config.toml
hidden_size = 64
intermediate_size = 192
norm = "rmsnorm"
norm_place = "pre"
rope_fraction = 1.0
qk_norm = false
attn_scale = 0.125
parallel_block = false
max_seq_len = 1024
Each number is 128 + 24 x the weight over its row's rms, rounded and kept within 0 to 255. Layers, rows and columns count from 0. Numbers have three digits each. The size before them is the row's rms in percent of the matrix's.

# down: layer 10 MLP down (transposed), 192x64, rms 0.182, rows 77-143, columns 0-63
# gate: layer 10 MLP gate, 192x64, rms 0.201, rows 78-144, columns 0-63
# up: layer 10 MLP up, 192x64, rms 0.193, rows 78-143, columns 0-63
down77 089:138102088131124169125145158141061083107105146148134081159098160122140104106137121128139121122120163107103145164104156131120120132120134111101113134164149171134098184126158095121127131134127135
gate78 103:126119162116121131135215142129101159156133112135123158116110112128147146137133144097131127128141115098125135122061114119173149102120187142136109148099140124127087157141096133138134130167124098
up78 113:142115117147133129127095113157133126104094178143145151132131157166123114151151131135103166095121146179180140116123140180104106127141105132156115109156128131117105141159147096110092191136115120
down78 116:133129153129118139136150130138077134133103147149107143142101132156130156150149198160127185113121110132139157105097149128161097120136139156157089125122137145158094170151105107138136160134123082
gate79 092:146101113115125122125145146122121122192114123129148164113107150178140091138148091150164145111125119127093183119138114114151133108125136094158174169139139157151147156143142106163169127145130151
up79 100:091131161163141117161110106117129160141144068108105133154129124076134103119092112057100148099094159158152129135120107158106129134131119139104150124155123107125134135118102128145170106128109114
down79 096:115145122098103145131142126121119127166139166135150127135108177111139095106134139145113164148105121144138157114121080112125125140154117121142148128159130137107182140109159109176149062190119123
gate80 097:173057108104137125124091093127108134103127137106130125093097126089153124112168147075105111111101107146130122117111122168102125143135133147179113095121129170149139147114126133121146129133170142
up80 107:118112119136071147104140124124103124090141138129113161117111123158136101137106151124150134138143203129171143122116136130121108123143155147114090078144131198108122121111134103175148104132116146
down80 098:159080107138135158114122130128094142087139151130112189099115107119157117135113139115135118123135145155126127107113107148101119132166141130137078073143141173137141151100102111130189106109127158
gate81 101:100108132140117083100184136137097147129167058134126121147112094113150128097145116124107116150141124087121096121103095128142143149123125145127103153108131131088134164121126144110114079172147155
up81 107:136150138134091162124130127139120132175121175140122116131161125128100101139124150128145120090105097155149142117118171109111106111179155147105116121133078171128087093098132130175157130152156113
down81 123:106138138090091115120164117138114142147110116145122130150119120108088111092137126124123119111122115114119142092122146107141125138172146134111077168121100140137072146127135165151110084210131113
gate82 105:142136092104165166130150155132110111145188105098121143125177148128138146125125115122125119141137121118091170129073173086106144117114121159100150171109116099126156169138134133134155119138140151
up82 101:145149169151104151180141104169128112159089126135138128105084128176107129133124132172128140147134144093132119192150103101152106152118125113167120106149146175151117117146125142116118100118114124
down82 106:134118163172087095146125089144151140095070149151139135123079086135090101134128152130125137131133139120152085139135087145125127130138120113168104087136144156133105080139110118102123111130116102
gate83 105:084140142131169151132072103129118144133120117147122133124115109140130141112095110107161134107104121093123079128102100121161118159120089176182124111138105155124127162077149112157132111152118114
up83 108:152097117130077115089131177116127071136130107137133134118131172164143099129089108180126103116132130147080145133123135127151112139140115126146135091174112139136147126131114139115119173101085149
down83 102:144079110153113133120139136126120092112120109111134110148171157119166090117134145133113138133113137161123171147114206105125121122122148127072119107160142131143147122154122172125150114084088127
gate84 114:148137120124145104120128146160088126152169140146080146133132121096133105097141100140134103117110122112130094114144154144127138166105100134103098140143102159114134117146141176143197073150164140
up84 115:136127176116109111158118084112176140133129129092141100086133135095098117125100147108127130123131124105163112125137096155133121140116098061102137146125148107093187107109121136091135107098132141
down84 119:074093148141124157132122121125129127109095119127147095102114128137143165196116148129136124134141120118148159139122099126157106109118173098180178115114121118118178108141138116133124166094115158
gate85 098:074119130135115158157146116109167135147137131134078114162132132128164097132095142146093148142080135103096143107133118127153100073153156113148113114166149133168162145121124137159120156131150113
up85 094:131138158142126138144132123116163125131110157156116103130095153142148090133115133180114130151100135087090119124174107125163088094132127081143139089163130137180148136145119153137110156096120092
down85 103:125130134092128112095126121135134092141148129141167153146105142135190108099134124168157130170138145102105116182179086148156134122101120107135134148138147114187135101127110151131109136091134125
gate86 106:125123127116151134133127137134137160124154098095102124145131146103123098101106127122151123102131142130129144129110152123154192121208137110122093158124111138115140151059092121082141090125122104
up86 091:130117104157072125101120143128134110198103140119107129113125135139140158138120150150072116131126117118123129099122095118081060110116114154122122116135146128135111106168134108159097144142138176
down86 096:092133145114102146146129160101096142139131113114127116118147157100133112120131140104114113123113144122143138026124112132113125137198138119163122119105108131102155126125068116087118116134133144
gate87 095:156093141112096147120098171065138120134142116090114113114151136120140123099132103132128091154135151106096148119095146130108133123131159129130113156094150119105136086147144189138168139109121175
up87 100:165173144163153114085151138141123082119133175156152118124134181153117112157096104133145122121142163124124117134150100153092098135142100109111163127133109116156149145113165093131121157092137131
down87 100:089176154121127121144141092166141145136105117167142127128104135146106135118133150131093169141107099143134098121154096142147093104137121162181140122119076149128080151113108119127104150167122097
gate88 103:114095109102118117141124084120115174141128114138097151134169081096117120115109105090112119105131166173131133127131114099134159108140145112114097143127123136092162115159097129084158110148102079
up88 095:130103138097136126124115084131138148116111130168146122101127120142113117159131084126118066089165157162136102136163120161115173125133159113128103097113113148096119093148086130086167130119111129
down88 096:145107119150182077105111108151116132156102114121165151093106139143148126151102117161144108161145154139156095166132100156107084122097139111098135113164154131149094107127119135133149165116137156
gate89 093:131165130141126097109108136166099136119154152107114150136109143114134150132131170109136143128110136178195139038112124116122139161124102124096133113153149130102132130123131119119128095095098108
up89 151:131109153121120125124116137140096084129067143136152113155163092173134125107143109108198128117139103142120126132158143138153132139093160086105118125125142110125118105134168121120083174104112138
down89 134:128116151100111129129147134117106108125079112154123103143173088140081143124139108131146106117126159119090127212105145142136148134152129131118089122122139120145127128148136123125129166197163136
gate90 095:087096170103113142104128129119147164094145130109138097132101195118132159098084154139125176163115129122138113110140122156108142129115110096098167082132129117116157163140140108105133137146118119
up90 098:111106173107139130113137129120141149093103130122137089136100188132118143091090147144137182163118106132136131126137117178103145154124112081106158072160128115129160160127139101115125120138118125
down90 097:113129173101139126119143170125089142120106106116138070143104142143090157145088130118156142164154116130128123167129105164094127181139137136095159067159129128119137108136151113095132128127125133
gate91 108:141159099130115125128134151151163136188155102120131079158145123094138070084133118142100116132146106142144115122089133118116143113149131143089102123134136101149145145099095151177101129141096100
up91 105:128148128095124108135060137158168123137129121140141124108158109090131103148146114113135106148134158113102105153119119173124128116100089140135125121106165119194123129092104109159168169104136125
down91 114:145108172127138151132094111158117117101115161127129146109117128146163171172126152111139123128131159108129126201159138118138120127057100124140144111128122144167128107118152085115136150109150156
gate92 101:109125122126144142154120140085148139122097120131125159167116125114124109141128121143129155117112141158117145134139124096127132093092147195126154151118071129114144169106120057149097152106138083
up92 094:114157086128116176107101126143110135154178179162135112127136081126123140133080090102149126143136093159169117136099146141085146134128167111132119085117162142118131117125143141107109148130116121
down92 080:129157176121148122112112151184114103124125113104135115115113121119130144155097136098134116135134101071118107034160144137161123146135136126123122134108131139118079121140138172127103119107113146
gate93 114:104112108136158127093161103128163156141098161117120154113149087107149096145164138123110148120126121134097083073111103143137148109142132144122156111104136114119166175141128123137098071151109111
up93 126:142140102157140113084159101104137142143169139110158102118110125093123087101125121143118122114096151151141104123144134141102142112145125124127166124111115146131149137126121183162138065116085066
down93 142:149145092153147116056154086113153156144164148128143094100103134096134086098117142151120124110092150155134099116142115144092135115142132134127162125136132132117143141132125178147123091101094101
gate94 106:128106095186119131147147116168185158147162110137114107154129138119140108087130105143138131107052172141132121119138136161109122110181121158147139125126128115128151119114095124119160112129139109
up94 102:165102123199133092146125145148191116122145130136098115153107173144140121102130110156120133119090149136153120158139116180127110133158095134134138144138148095130169139140086142098138130122132106
down94 110:162151122089138160133120136139135088122125152142113131113112161136128167161110121114094141141104161099139143172167130141116113170136101096067121092123106118086169115126115143112125143171121103
gate95 099:122078141085147131131141115152173162111123136134095135169147116123119165154163130118110115123134140156149149122115145091129144160140126123128088144141112070082135116104167138078114132171136110
up95 101:118095137112127148062182081130089166118122135111152159143154109112118128142123137109118098129083133135123164140087151154122156113120151129134107117108120135146141123169128127083104155127089100
down95 099:140115102116106151076139083147098089137111137137158146130165137134153098140122116168127149142112140185115106159111151170108138074137141147122168101155143148155105127126129143152130146116087120
gate96 077:134147133148141126119119139121117131126125121141115158123143120148178119143136128120158114122100123139142102000144113132157126101106160136114126129139115135116148112130104142125128130100135131
up96 133:152143183132142124139095125108108117124098127156115163154129137158162127138147095122179146143108084141136129104154111100172108143081127113105131127162130105152151077142135150123120133072123142
down96 112:132100150114121135154131139110114113130112116143095125122109134135089114117134140136113112154149116139110136255120118103117152160124081141147111125161124138148118130142138122131112137148096119
gate97 110:083121123159112125132161095156139179146092144144124119146145138123108138119122134128117113122093155159104141121135155152140118064123124119196164141092092123128125125162146124130153122118110073
up97 101:094131119106144118096111133100120143154171116137172164118155101092151072116164116130163122129125130130098085106153122083131166107130109124106116054133130146117139144133125115126115115148099126
down97 103:094130128115116134148163104138138161167122116144126157139131119118101120131118157141111135116086173145102109124121148129126108040122122106186162141135127132161110133138153130159127102096096088
gate98 086:140102148160098147128144130119101129110128175151115124109125170126150172124097154165129090128153096109123055123118156147074130124119128126155135108144146120129156125141158120091121175138101140
up98 088:065138111126111112101139112115116193119107113103128124117148110136112161095121132101139190157139116138143189128116130126133079131128122143101153118139109149144098146171116133138155119135130171
down98 092:130099127164137131136115055161109134138126142111143119145146097145158130114121135147103056148127180106134115160162132125108112127107116132134126150147112129113155113143140095063121094101137141
gate99 092:123196095096159154126106115104174127158156127116107113118098157117127155136115165142113110097114164129111121126108115117112157126138147154119170127148159091134159129126131158145147090143073119
up99 085:088106121146154125097081121132108154102166154081138128155156126075103131122129164069111129147113135121144122115149151146115132114117134149155072128121124116101118119138132140106061111124138111
down99 087:117140110154160127128115145096155150157179094120103068116123116091163110151110104118112113094137141132133108144136107120154112099132132171117163136122166095145126090133123182141169132126102119
gate100 084:122083124123097148135131154130129134162152158129100172092130133117136143109095127192118065140108138116138130131120133106130184112124109176116119119143142121148116131080166123142128107128080142
up100 081:139135097142135125059108127100153117144078120147122129101132121107142127167132134125105137157140120135098090111114101110129119140147058140116122081120132123169178161151136136136160109131142168
down100 082:126106153108126143133114138128110092112104147139114139134169178095127177128144156154137149168078129098143127103160102110121154107128120144126114122140112130136145137135091094110158094131070179
gate101 091:148120120119112132127148137141105184123078086144113135114076157138139125130122108175131105136147138080110158129140123126139142117117127141143146134098100064103115150127084141103167152113175128
up101 089:121103114116095066115147140119106134138125120073146103083136125125143119123160086134096081100113132149122144126123149130152119124121128115164093058103153161130102145124137140156142094104128114
down101 089:146116120182175132085136114150114150130115141138100080148154098153088091128137147142137113123168117158137085113137134124147095097130134097148140157140101111141155103163137146092115147132135172
gate102 107:125049135151159124146118104149116150201151113133134149141104155141141138120166117154158139122153113117129096129112096141116126073147115166144122172120153140141135148093142125139132118135157115
up102 103:117178088087104106159135164112142129113097128119099094118128125072114115127080125111069109121097140152144159117127160094130140180131128087106123102116113107102114116121135125126113117121112147
down102 093:123119107133146086132115127123158140176148112089141139130130110107135109092163110148123134125171122129152105074146116134167123115187115198148128160149110110158162142137103109133151124144130110
gate103 093:140124069132166153142148123096109148135159122119117129143138128135108122142137124082075131131094144116124127116147146102156200130159178110142077140144135126071149146133134124117097128124137123
up103 098:136132127124165168125129137122123158088135130118138128117158101144095135189138129078099131149101130074082128142132138109169178152130174091136113128135114126109128123180140106122101127122153133
down103 102:122129175117143167149098109141096152090093136132162108113132114128119139166130111171126118156146106130108086205124112134102100115118157104109142129128110112164127088110155145150109143112135156
gate104 085:112100092141086097111170136144095113121122137154114173103132104112122123114130153116078090141144126141135137131115127155133095063128103131150076115103092118144104110148103098105103132108135156
up104 089:106107126113154128144104129093118169166139097077137112129154132173124104110104109102168143124123155142129150123114118101127169144153095139119155168113123129120135118150127194142125093133181150
down104 081:121169140110120130133109133156071106135089125121088171133151132084157120100100121097096167093141109136158121150126139128137108089072124122105082119146131171131136129104111114109125122131108152
gate105 097:123093125113143093111128139147115150107100092111134102123139095125132139088177077090100135127140128140107128123133137156089095112132111110113148082108134095145109103142096113132165117125189165
up105 102:131127130156096097097154124204108139099148117077125098101146126109146122111138110126112110124136136131168123129141142100124121122128155157118132114104087105150125130098118108080093178110092102
down105 096:087124148139107139105102129126151121097153154128130135165143107113078154135158173105092098151143126119131153132179121127127116173065151138122104185111130138124141158141129153111101143107125134
gate106 138:068143110106117162110138117083127124145103146140165103115093141149138142142111126144134182138147142155130181128101138125115132079158133128114139121134100154105064139138141117163087128149117130
up106 124:158112145131118077163119126161170168099169133113088130128128089117123114104120126134118067132154121098165109135158118127154127145125123102130112159107174092115128111140106170088140130129124108
down106 120:108109126111139096103184134083089179123120106116097147150095157124151127151140131139138126060129116122118168108121103097157126142123177124153133139125158107130118155115124137084129128137160105
gate107 060:140118123107167110150125169103149084177123132093079114137169126145147108108114150103113146122130079124136154128084105105135151138126128145123152083111130128144133140149083156165140094133092112
up107 063:173156196111132116110104136085120161110114095139154100126145111092135119127072150130120131152132112126133121126139151098131153104131166172110124152126085131103136128136126166150088152139098108
down107 062:119104132145192163118150116139169152109112110117152087180186064115147102131151136138136124134101119122134149143102152131092181146136151129123137119121136122122165102137144160140117130124123118
gate108 124:125125118133135134074136131128098138134134131132161138117142109108153117128100121096076141125154145129117122134106101172136137090172156116147112067106158125115085178142098103102146105169105147
up108 129:156104123174119143072151100187071117107094173121130145112108152153132128133122135124145115090132187145130138120140130146100095135136098122139090104121126158139116153119149108104131111111145145
down108 130:171140117153107145114137127136059153085160178137129124090136155174129132108142149135108139132136143122137098128150150138091084142176105123150113135135097137162113110111157120103135127084140125
gate109 111:109128103112146136105121125112123138162095152170145131145100160161136147119139107155111145119160136164160160133087108155106139102178159128106110118128098131111102146125070099144115146125073148
up109 109:118169107127175105100116121162087124137080118130137116117142134132130120109136101113102177111132151176122122124114141126112122131139126162099123127155082177135145137179116092158074118144105127
down109 100:158155108166136116127095109107114110156108125119154107122127145116145097101092148149121085151209134145161097123121138154106137099169097136098112107108113133125116123147120164127154156091118140
gate110 111:112151134159136106118137140163132153148131134091130137143110115141129096124185074119126119111110151150099142141097116138180147111131111097118104166153142127112156154125109069188142115133138099
up110 110:108160133168135117128119127152135135140155132089149150176119113125125093131176089111119109125106143151111159149131115136191162098130132121125116178134150136106150137122105063172126115127135102
down110 109:136138150140135118132123123152127128113123135130137148131144120122170154131146125121134133144147137149150119255134117120126124135106138142088137139128124136103154123127154122127148122126125113
gate111 077:139155147138124142096147131137101147141109097094157057098144124092137131112128154144136162112119163156179128134150161133110109120163080129119129130159121131112097122127093133093126164141103088
up111 074:119090107111130113137130099147175118116112160172126133139093119150118112134122129143080116147161160119108138137056116104169164132114163107102135146102141157123136132142178115157093125149142120
down111 072:121145116159110151122163109138163102144124140148132127132103165146122124075122123108152167157111101177114133091100107141133177109163140123145132139107114121137144141118095131175108092089088095
gate112 081:095151160142153135123080163122126113121148139115147113120116162077125145117125127111100132090085133180091119126086171125129116106166160116140161126112144089128148124100153141160120138146102098
up112 091:122071114125148150135125148114121139128153130113101132080116109115130140150113178131100139127135155115109161121106122145096137115104153178113142185169130067115182133155128137118119097129139111
down112 088:119096098110132129115139132115175167120152131103146124128122136126134106112148143135107120104119113168107166076089125170146130125125122126103133160148080044121127137152150159159154129144125104
gate113 092:132117111149100126122142129182128106149160122124133089105144080107132138071074135125122125119117147102156136108122126189108090107134117140108130123162153115123114172143113080126131162140132159
up113 106:115131096126130145122130108122114148125137128101097166103121178133134108162155142139120115094116133146111127129102163082131161125142157136148096155059096150104100111074136149123126084131154102
down113 111:095101086162126127131146144149112149163138085098086159118111174156119105128165131094115123113126131175138148094115152160152155132174160123166092142103114125134151155112143120120135111142122117
gate114 088:140123110114109086145110149154121098149107117102102145101153126084115098101110124110125107094137128083084162126126135143159144143084069117158103109098121121155093148166123153160139119131135108
up114 090:174142124089151151121150118119113071139110132147143111122102137158095119109111140135129092130133111146109170121125112110161150146133123157151121147089107169128148159097124126177122187114087104
down114 083:137070103142112156098182105109141141113159108124162101144105132104124159168133135109137139108131117145124154146153156103108138114124156134137126129132111097125187081145144177105096140106157117
gate115 107:123105101128163160128118128101177141126128109115110144174145134113153117106133172128112155144157135142115139114081141151113157097134137115156099125116160080143179164111174096125148099134150105
up115 100:098136182111095075143114143167108117155097153169146164149152114134105126149117145152129104111137113100087103141139106094162094131135120120140116102129089141112095107146113156114136125158151163
down115 097:101113166164102077142134134149099109133069159151129173166157090152103120160153131126109118125111130112121103128117127090116121105096130150124115142126084140119141094129145101124146134187142127
gate116 097:122112070143103095097142132116109156175133152114136159132133141167079156079114123143115097143145145151137129123088098144140181089154120152132102129128141132096110153122133110101134135147167135
up116 086:127106182103118162137141135148120097128098123160112108150147125130211078160147135110139167087112117107128127124138177125121093138138149086140113140130106125160109134136115138135108145149111105
down116 099:131116120150083122115133145137113115127097137131125163155128123170042140128139100140128123106094133133158125093092158103082150108164122150119090147098098130100123145127135100160100145146124115
gate117 135:107132120116132144128131167114115137143115066147087144150157139163130136120151128100119125112121115115093120121126122132140137120128119153150047110140122103126121192144061105111115131164149149
up117 130:146116112118113138145148122095131160157126094130113143124141100105113074082131151115132085132090152132102133139159113134125120118108132116140129104125171193136164110137105150134190098101114097
down117 136:150134104163127122126149077129136153121158102123141154126107108091125081094125147154148126137055164113119142136125125125131146135094125117166139106135127144122170129125138165126145081070105115
gate118 071:113167147095111142148097150177118182121132094104127116126117182147120124141106106101107107107133101102147142136118129130096110094120104118130136169097084149115094095164096148113149124117097128
up118 076:120126138135101133122164084129115135111120103117139116131187153133121172143097143172155081143134115128158111129084156136114129102124138152161112141152098166131129186128076110128133122107114095
down118 074:139110114127127124143120181126116132115152151142111125125086072149133143084112131110113130150160112126112106145149150126125134146135163164117154131110119062105150148096200095130096108134149138
gate119 124:146125130149121136061159114135057133142123147131147123135139146134142126117109133114127141114146124109168085133105148163091123134133115109091101120131116130127082137108143172158147099161175166
up119 112:121160125129151142107132150145160140113115076118135121126121124116111112176118134159162093091167134123138167146128157111143130131138207112132165128111149118104145139153099098096150176104132129
down119 115:105115107156119126178170147139142110118154116130104140110116143119104106117163134130104108159136137155099140096118130119179135122120092094198185162148130131124128114148146131104133125071121121
gate120 116:113156073115089150161140117168087144131125156151109145155101142152122107100128112139077151091143162156119079120096158152124102115143088098119137141152146130127127130107117145165115115142154120
up120 111:118142109124099128114137134145072105111112107112135132188177148178136132141106143142146117149143109127129165129078141117108154136137142145128097174135138157127136187126121105083114168126109138
down120 112:140123161123093136079148120146097099145134111141122173172136139146119149110099116134141115171203124139163143100119144146122143128135117133077109193128116101119104107141131136100105121126127132
gate121 095:132088143118097127156121139173139108150189117116127146172113094115141111090125131111100103138149138107136093121138124135160123114115097134141053165108152102122147144091149144133096154133136114
up121 100:091127148111127143134100122059138159121066142116079120114150165137121170126133104121125200117123147120133168120088147083124116129162135143146154124149140136119133118139130098118137114142122119
down121 095:088083160094144122169113110127115136147125106129086139144144117128122111101156143111152095118117161112144135089124163109166156143121137148150052154124163074124128137112132149127159124128131122
gate122 089:144154125150137098139129142095167152119129123132109119121134144132117116073140119157140089091103156165079121138116100148113172138154116078115124156166129167101140162134141113115150087131154094
up122 089:117149132129182111101125137151084131152104123146142126170122142146120131106148102138088103125120138150129074133112093096126161119148166155111119076119128183099125125124103133156084097116116105
down122 082:148153092127158126107180073108075115149137126139142122148146115126119118134103142152125081112110137125144157158151110126138117084138128165122174169143139151139155116078099148112099130125150116
gate123 092:144116131173087161129178141132097133140116136155154121120092152158134154149125132113084141093135134122120099141130102137100127121104084104154102177136097128087103101133154119104166144113167123
up123 096:111146160110108115092153120163091127089089114095119114088185104118117117130131119140140114106106130103145079122116155148126130113132092140149150065106117151135116135098151156170099108117124124
down123 096:155085137097126106133114132139119129168136153146150145181081138137149117114164129117093095141156151163129142086115119126163124147132172099099109169140130136141155125127141086092141170145129145
gate124 082:120093147135137111202151167129163132135184133146140141114130118117142163143148102108150138148128156108094079135114139103166111125112156142159159129161124084113122140157128129139122143142102090
up124 080:124087125138153116109107152147109135094111118101129115083158130181155154137181085108096132082125158149157098114104115165100117090141127110092093101133112128113103141138129110124107140136112142
down124 076:125145134107142129181125129104142120171157131128108107126117133155145169187116106133143132148116126129116155108098162105189119106066156142125172106158113083131102108135146125140147149128126128
gate125 111:094146068087125125097179147135137169120125162107141112120149117114136094090144186117114143136151116159093141127103116139083142120148157136169102091134108146139123113116116107126104131139131100
up125 103:121153161101124102143128142113164126143132153120112129119154117116128134118122170160128133157162135098124091133107066106144122162108085128194102109126125105114174105107169152103121156138105142
down125 112:103109169087081077162081158112114132123127132149122151134108131126135152126186102127173127133115116121119135130102126086171143148093140122129137124123191123138142143154109142103131118159105128
gate126 074:146144109152150142133141088120129134148089141134090109110098163142076138148105111152189127109137143105141109142112156119119111129154092165128128175163108107121099136112140093167158143150149155
up126 074:122149143119097150106218095161114118093127159141164163173112165133132137126136118130126115143147120162135165126119095110145106150138097094106092129122108146159143136151136123098127141139102141
down126 074:118100105113127112151095161129129098147113108106117113147143104144136097137152146143148109163128104163150158148114193098135137137116146158092119131106156149134130115141134107184109077104083099
gate127 120:116116122165136128084102144125132102164126142126114133163138115136122093101104139170142084155128114103153114111092142131165128125092134177157122114126111154100131178137135110111075107159165102
up127 099:156132135131139143085119165088083127135108164172155125181127067152132080076121120150150124128140101130115135130088132156136138151096131121125113110146138155126138146134137122115110081140151114
down127 110:167119123107152126105132159136149123151099128123128141143130135134069070133117139164121087181160116125131130133113129121143155146057107115134109145173144155130169121134145131097118163153134112
gate128 119:090124149107126142133127132122138121165143091089086138131134167086116158103102114134091101119122158097114138117105171090146130118139076123153149175128114094146132143151082136124126114116097097
up128 099:146114117124141093120105133106128161139116165151144138139132102137126102133159129115142196134127125183139095084122085148107125098118166135104145133141169102070161136107158113153124112151121116
down128 110:091100129126130143120098139127167152160153170108110124110155174092155126066115104114111172113135152122133124092096130095115125101108096108138155166144116110130126115158090144156115153126116111
gate129 075:095152161121096155173108135126141176159122115095108121118139115158127152152097106089165099125094131142169136133105123092140137126127133139123143141124090156104116149070123153156163162114137107
up129 070:169137104146146145101127099106135131120083152119074158162145115094093129125092152113140138107104168176119065129112153094125139106112126115149132121118105124123117090126162146129143154125163116
down129 071:110180165151144144115121108118099060111131124123140081122128115116137168171160172115117135150134152106125153124166136146130122146120111162132112097146142178123098127149139136100122169117105148
gate130 119:114133113143135128179152089103139189137118143092113127165140131123128135108123113157132171106098092119080153158136114141109161112118140155154149138131079115129163139156134104134135124146186122
up130 119:130122160097141120085092163138121059116118092165138123114115103147120117134143139088126085151139170139129109127173141116147114159139113115092117096145168152154117110107125130129120131115076142
down130 091:112128132159117111119139117150108123143144151132125111104104134132134136183133128138123151141168091130161165038068124120121144110139141126168118172088135136157107143140136121160123143133132155
gate131 085:085161149141125096144123127166158164092111114125146131145129112118141131151161128153137177142122128165135152129079103100159184136116137117130138172100107124116126164109086132100114094152129105
up131 086:103167127144131131131172095139174151087143097082151158171131160097125132120110133132156114128087116132108125143105090099111165139128145129167149144089145148114143136090102107124148112101107113
down131 083:149150083130140142119141108120116133122133182150155121088146128103149130135106058101120126124114121163091118172135113134118136109174108113115146074137144109109145119114138091134137091092139164
gate132 101:127160130155133176085180105124155118135112098122135116117152102143115101073133125118126131156090130139098147123103137141100155100190125112163145124155115134140125154135078118139100127127085115
up132 111:124090118106100131102167108175120103132103134128144095159137147171131117136096167136111140137120154178099110131134162114094133122140136158099119076143126186132152146124177108132105124119126141
down132 107:127086124132135121092160171136087112111118109092116066141187151133128110125101144125102141161139118150129116136119153111134132135099112099079107104154136188127139130129173116113127137099135110
gate133 086:145129128153065171131157111123167142143125113127104095161134085120135154119152162144159136159147128172122112138147155096122154143111090179154093114146101127094114156109118160120116120138136119
up133 087:134105112120093090085197108164109134123141162144165098136116157130134113100159113107118157150142157137104124132131119109145124112146136067112124119162127159127137138127179094137106100119103116
down133 083:070141075132085120118115132188097153166147099115128115140129164113115096063147118097147127133136113153111124147131134131160150119136105143117128113124113103131119158130128130164143108131074119
gate134 099:094096094139105137149142128124133107125121136119067130145130104144122119152111146136132135050114166167180138123120118110113141129130111137161095129149146114072113103126121107102103151123168101
up134 098:118108115148107119098139116097120073105115140126073124129135098122119111138103119130133130082103162155185117135165133107100136144109101130146091132134145119088133089116111114109117120101185091
down134 089:136131137114109134093099121135124128116122117112149113116117104107134127113111145125156090146185158114095082203160119163095145160089119158106128112110126147127134129132125143071101115102095138
gate135 086:126097174138108148137161088106154135110122131150095160216133128137131140123106135144112093142127153116163094121117128114117134164103078108135102173123141128140148126119100158128100150135120111
up135 083:094141134110130101169108156119179156136145078112128152142142111068117115110127120111147135117163098151141127140152092155141113118105131131076097155135104165118137152163117136129157095130094151
down135 085:152119111152158165101140130138136158111086170105097108095129109153088130149151101128068110125118177150113110129113144112080108134172102131180121111118134106146134112122140125108094117115129141
gate136 098:145107091158129136163147137112180151137114136129155111117092132121108129158140113161129192125136150145133100144157107159120129114118198105157185131137133117098146114134137107138165140118144102
up136 097:091135140104085126105129123101075107175142134116122110146182103104147151127142123117091136117124159119191121124123136122093120095144138135117098133106113146111108124124122123098119097172152181
down136 099:130112094130135119151140097109215141116099108124141088139077142140128113142140122123141151142080130155108156123138113139124110107111153140153160112164114126136114130141118167176115181111127113
gate137 099:133109110160116151166179110178157143141121144143166062108134129133156118100111132156106167113102131099143115113124098111130119139159141141131087136147161128166124149083103144155116114141131105
up137 090:171138116153149137144142111157151111125139146180170085111132170155153148123122137145110162140112116086113109129161078116149082150126122155120124118125155146187150144120089143147143141114139133
down137 101:134116115096186136122135107120131108140151149155095159152140142131175145145126152103144100183105155124117133186179111135112112118091121108094117134138144107156169125123103151108144114116142156
gate138 102:175097141155117141108151112121127144135109120165074183129108170098131128117154143134136122106167161158096099129145073145093136127111106124129055151145131136135123127145117122119124147141121124
up138 106:076139133139093125167142117115142146109125096118108143135163126082119133108158112117123122145148141157131132132177087137101134117091137165108099176096125106109146124191154144132112150127131085
down138 092:132090114164139111096098146159109107163110063094112122129112121144115120123157135140102109157126166107122107218119143110102111125099115119153107106158123125166133133122118155127115111117137133
gate139 088:155126111105146120147112153090153096085126102124135144128104094177119135091142135089130144148152112129138123129130183191090090142131118091138154132110110104149138106133134133158122117141118076
up139 100:130129080114119122154133152105131109105138089128141140124116091181125111086136138085118134150152111149141113123127192180089103142140121097126150110109091121148142097111134130163104109142118089
down139 090:141131097106157140136108144101117111102135136140143111113128096145145156139085113134107110140173150109101129202170128133087101118109112111154145096161134120160089086136133158124146145108104159
gate140 088:112094094105148120154136150119132125135184170130108150120171120120169113142192107123116139135140116149095119118130118139110143112131134151126111115177171147143119159149137140192135100165120111
up140 095:118146127128128127095101094133118123173087140133123139140118118111121094101112144144101156135129158121144163124137093149116132126114070080148114164123157210173143124100121132123149102115133108
down140 091:121152146115082119083081098110087115114109128162124150138113133119104103099132153114129153084122134136160110115132097158106144127119071088168120120139155153140123118097120108115144095085116110
gate141 089:147069103121130147167166118119116184143135076112098151089112135149123158103107123096120121113140152121179094128138152100098105137108127135131118155137109139090117125148135149094126090145147140
up141 094:143096128128113143123132115094116136132104084130149163103098087159122155139085149147124127115147129113189094127163149117119117145106134144132120148118123122079164103156136106059129113138104098
down141 089:087136140138111114106077123120134098110153131114140092164148105130162110147122106139151119149144127129126084208132109138118160132071134102123145127147169145132133112132123135091099132095106155
gate142 091:082110103160128101154157168146142143142128113153124132134123125125164111137116099121101115115101153111135120131136185128103087067129127136151095125118060120136083129164099134117136129161128116
up142 100:130114145113110154099140082126102127141181155100142149128140128140095172140156168143124115129148120147147083089122112117169162144150137138127153101110177130102136160116174130138099158138097123
down142 116:090113127138150115136132151174108122134139147142132119132117126121137149163147138095090111098095141160145113096119178067145143122144148120124116142102122131118078167151139150121135146128051107
gate143 088:153117125134110171108148153124117102109107104136148125191147123167137105134144172135117152140131068159112108130110146072130159087143127166124115176115136099148128146129129135128105157135097113
up143 083:086158098149134148127087138123114102151165121096152098102101124162129099147110086116151128129112125126162150141137134114143102130137147132162143132096098124114063078101157129140171137112155122
down143 085:132158150149139125143114111161163148156139136098130111076069101122099143135141097128126098149110152103128135128135118153111111168120124127154188117125073167112117114093124110156134084131142120
gate144 108:116129122097127123110100165134130127158111157098127143135169157130143127124175126098133142132175139138102103108133171129136148098167142142090125079143103102087121140129108142140160156180084117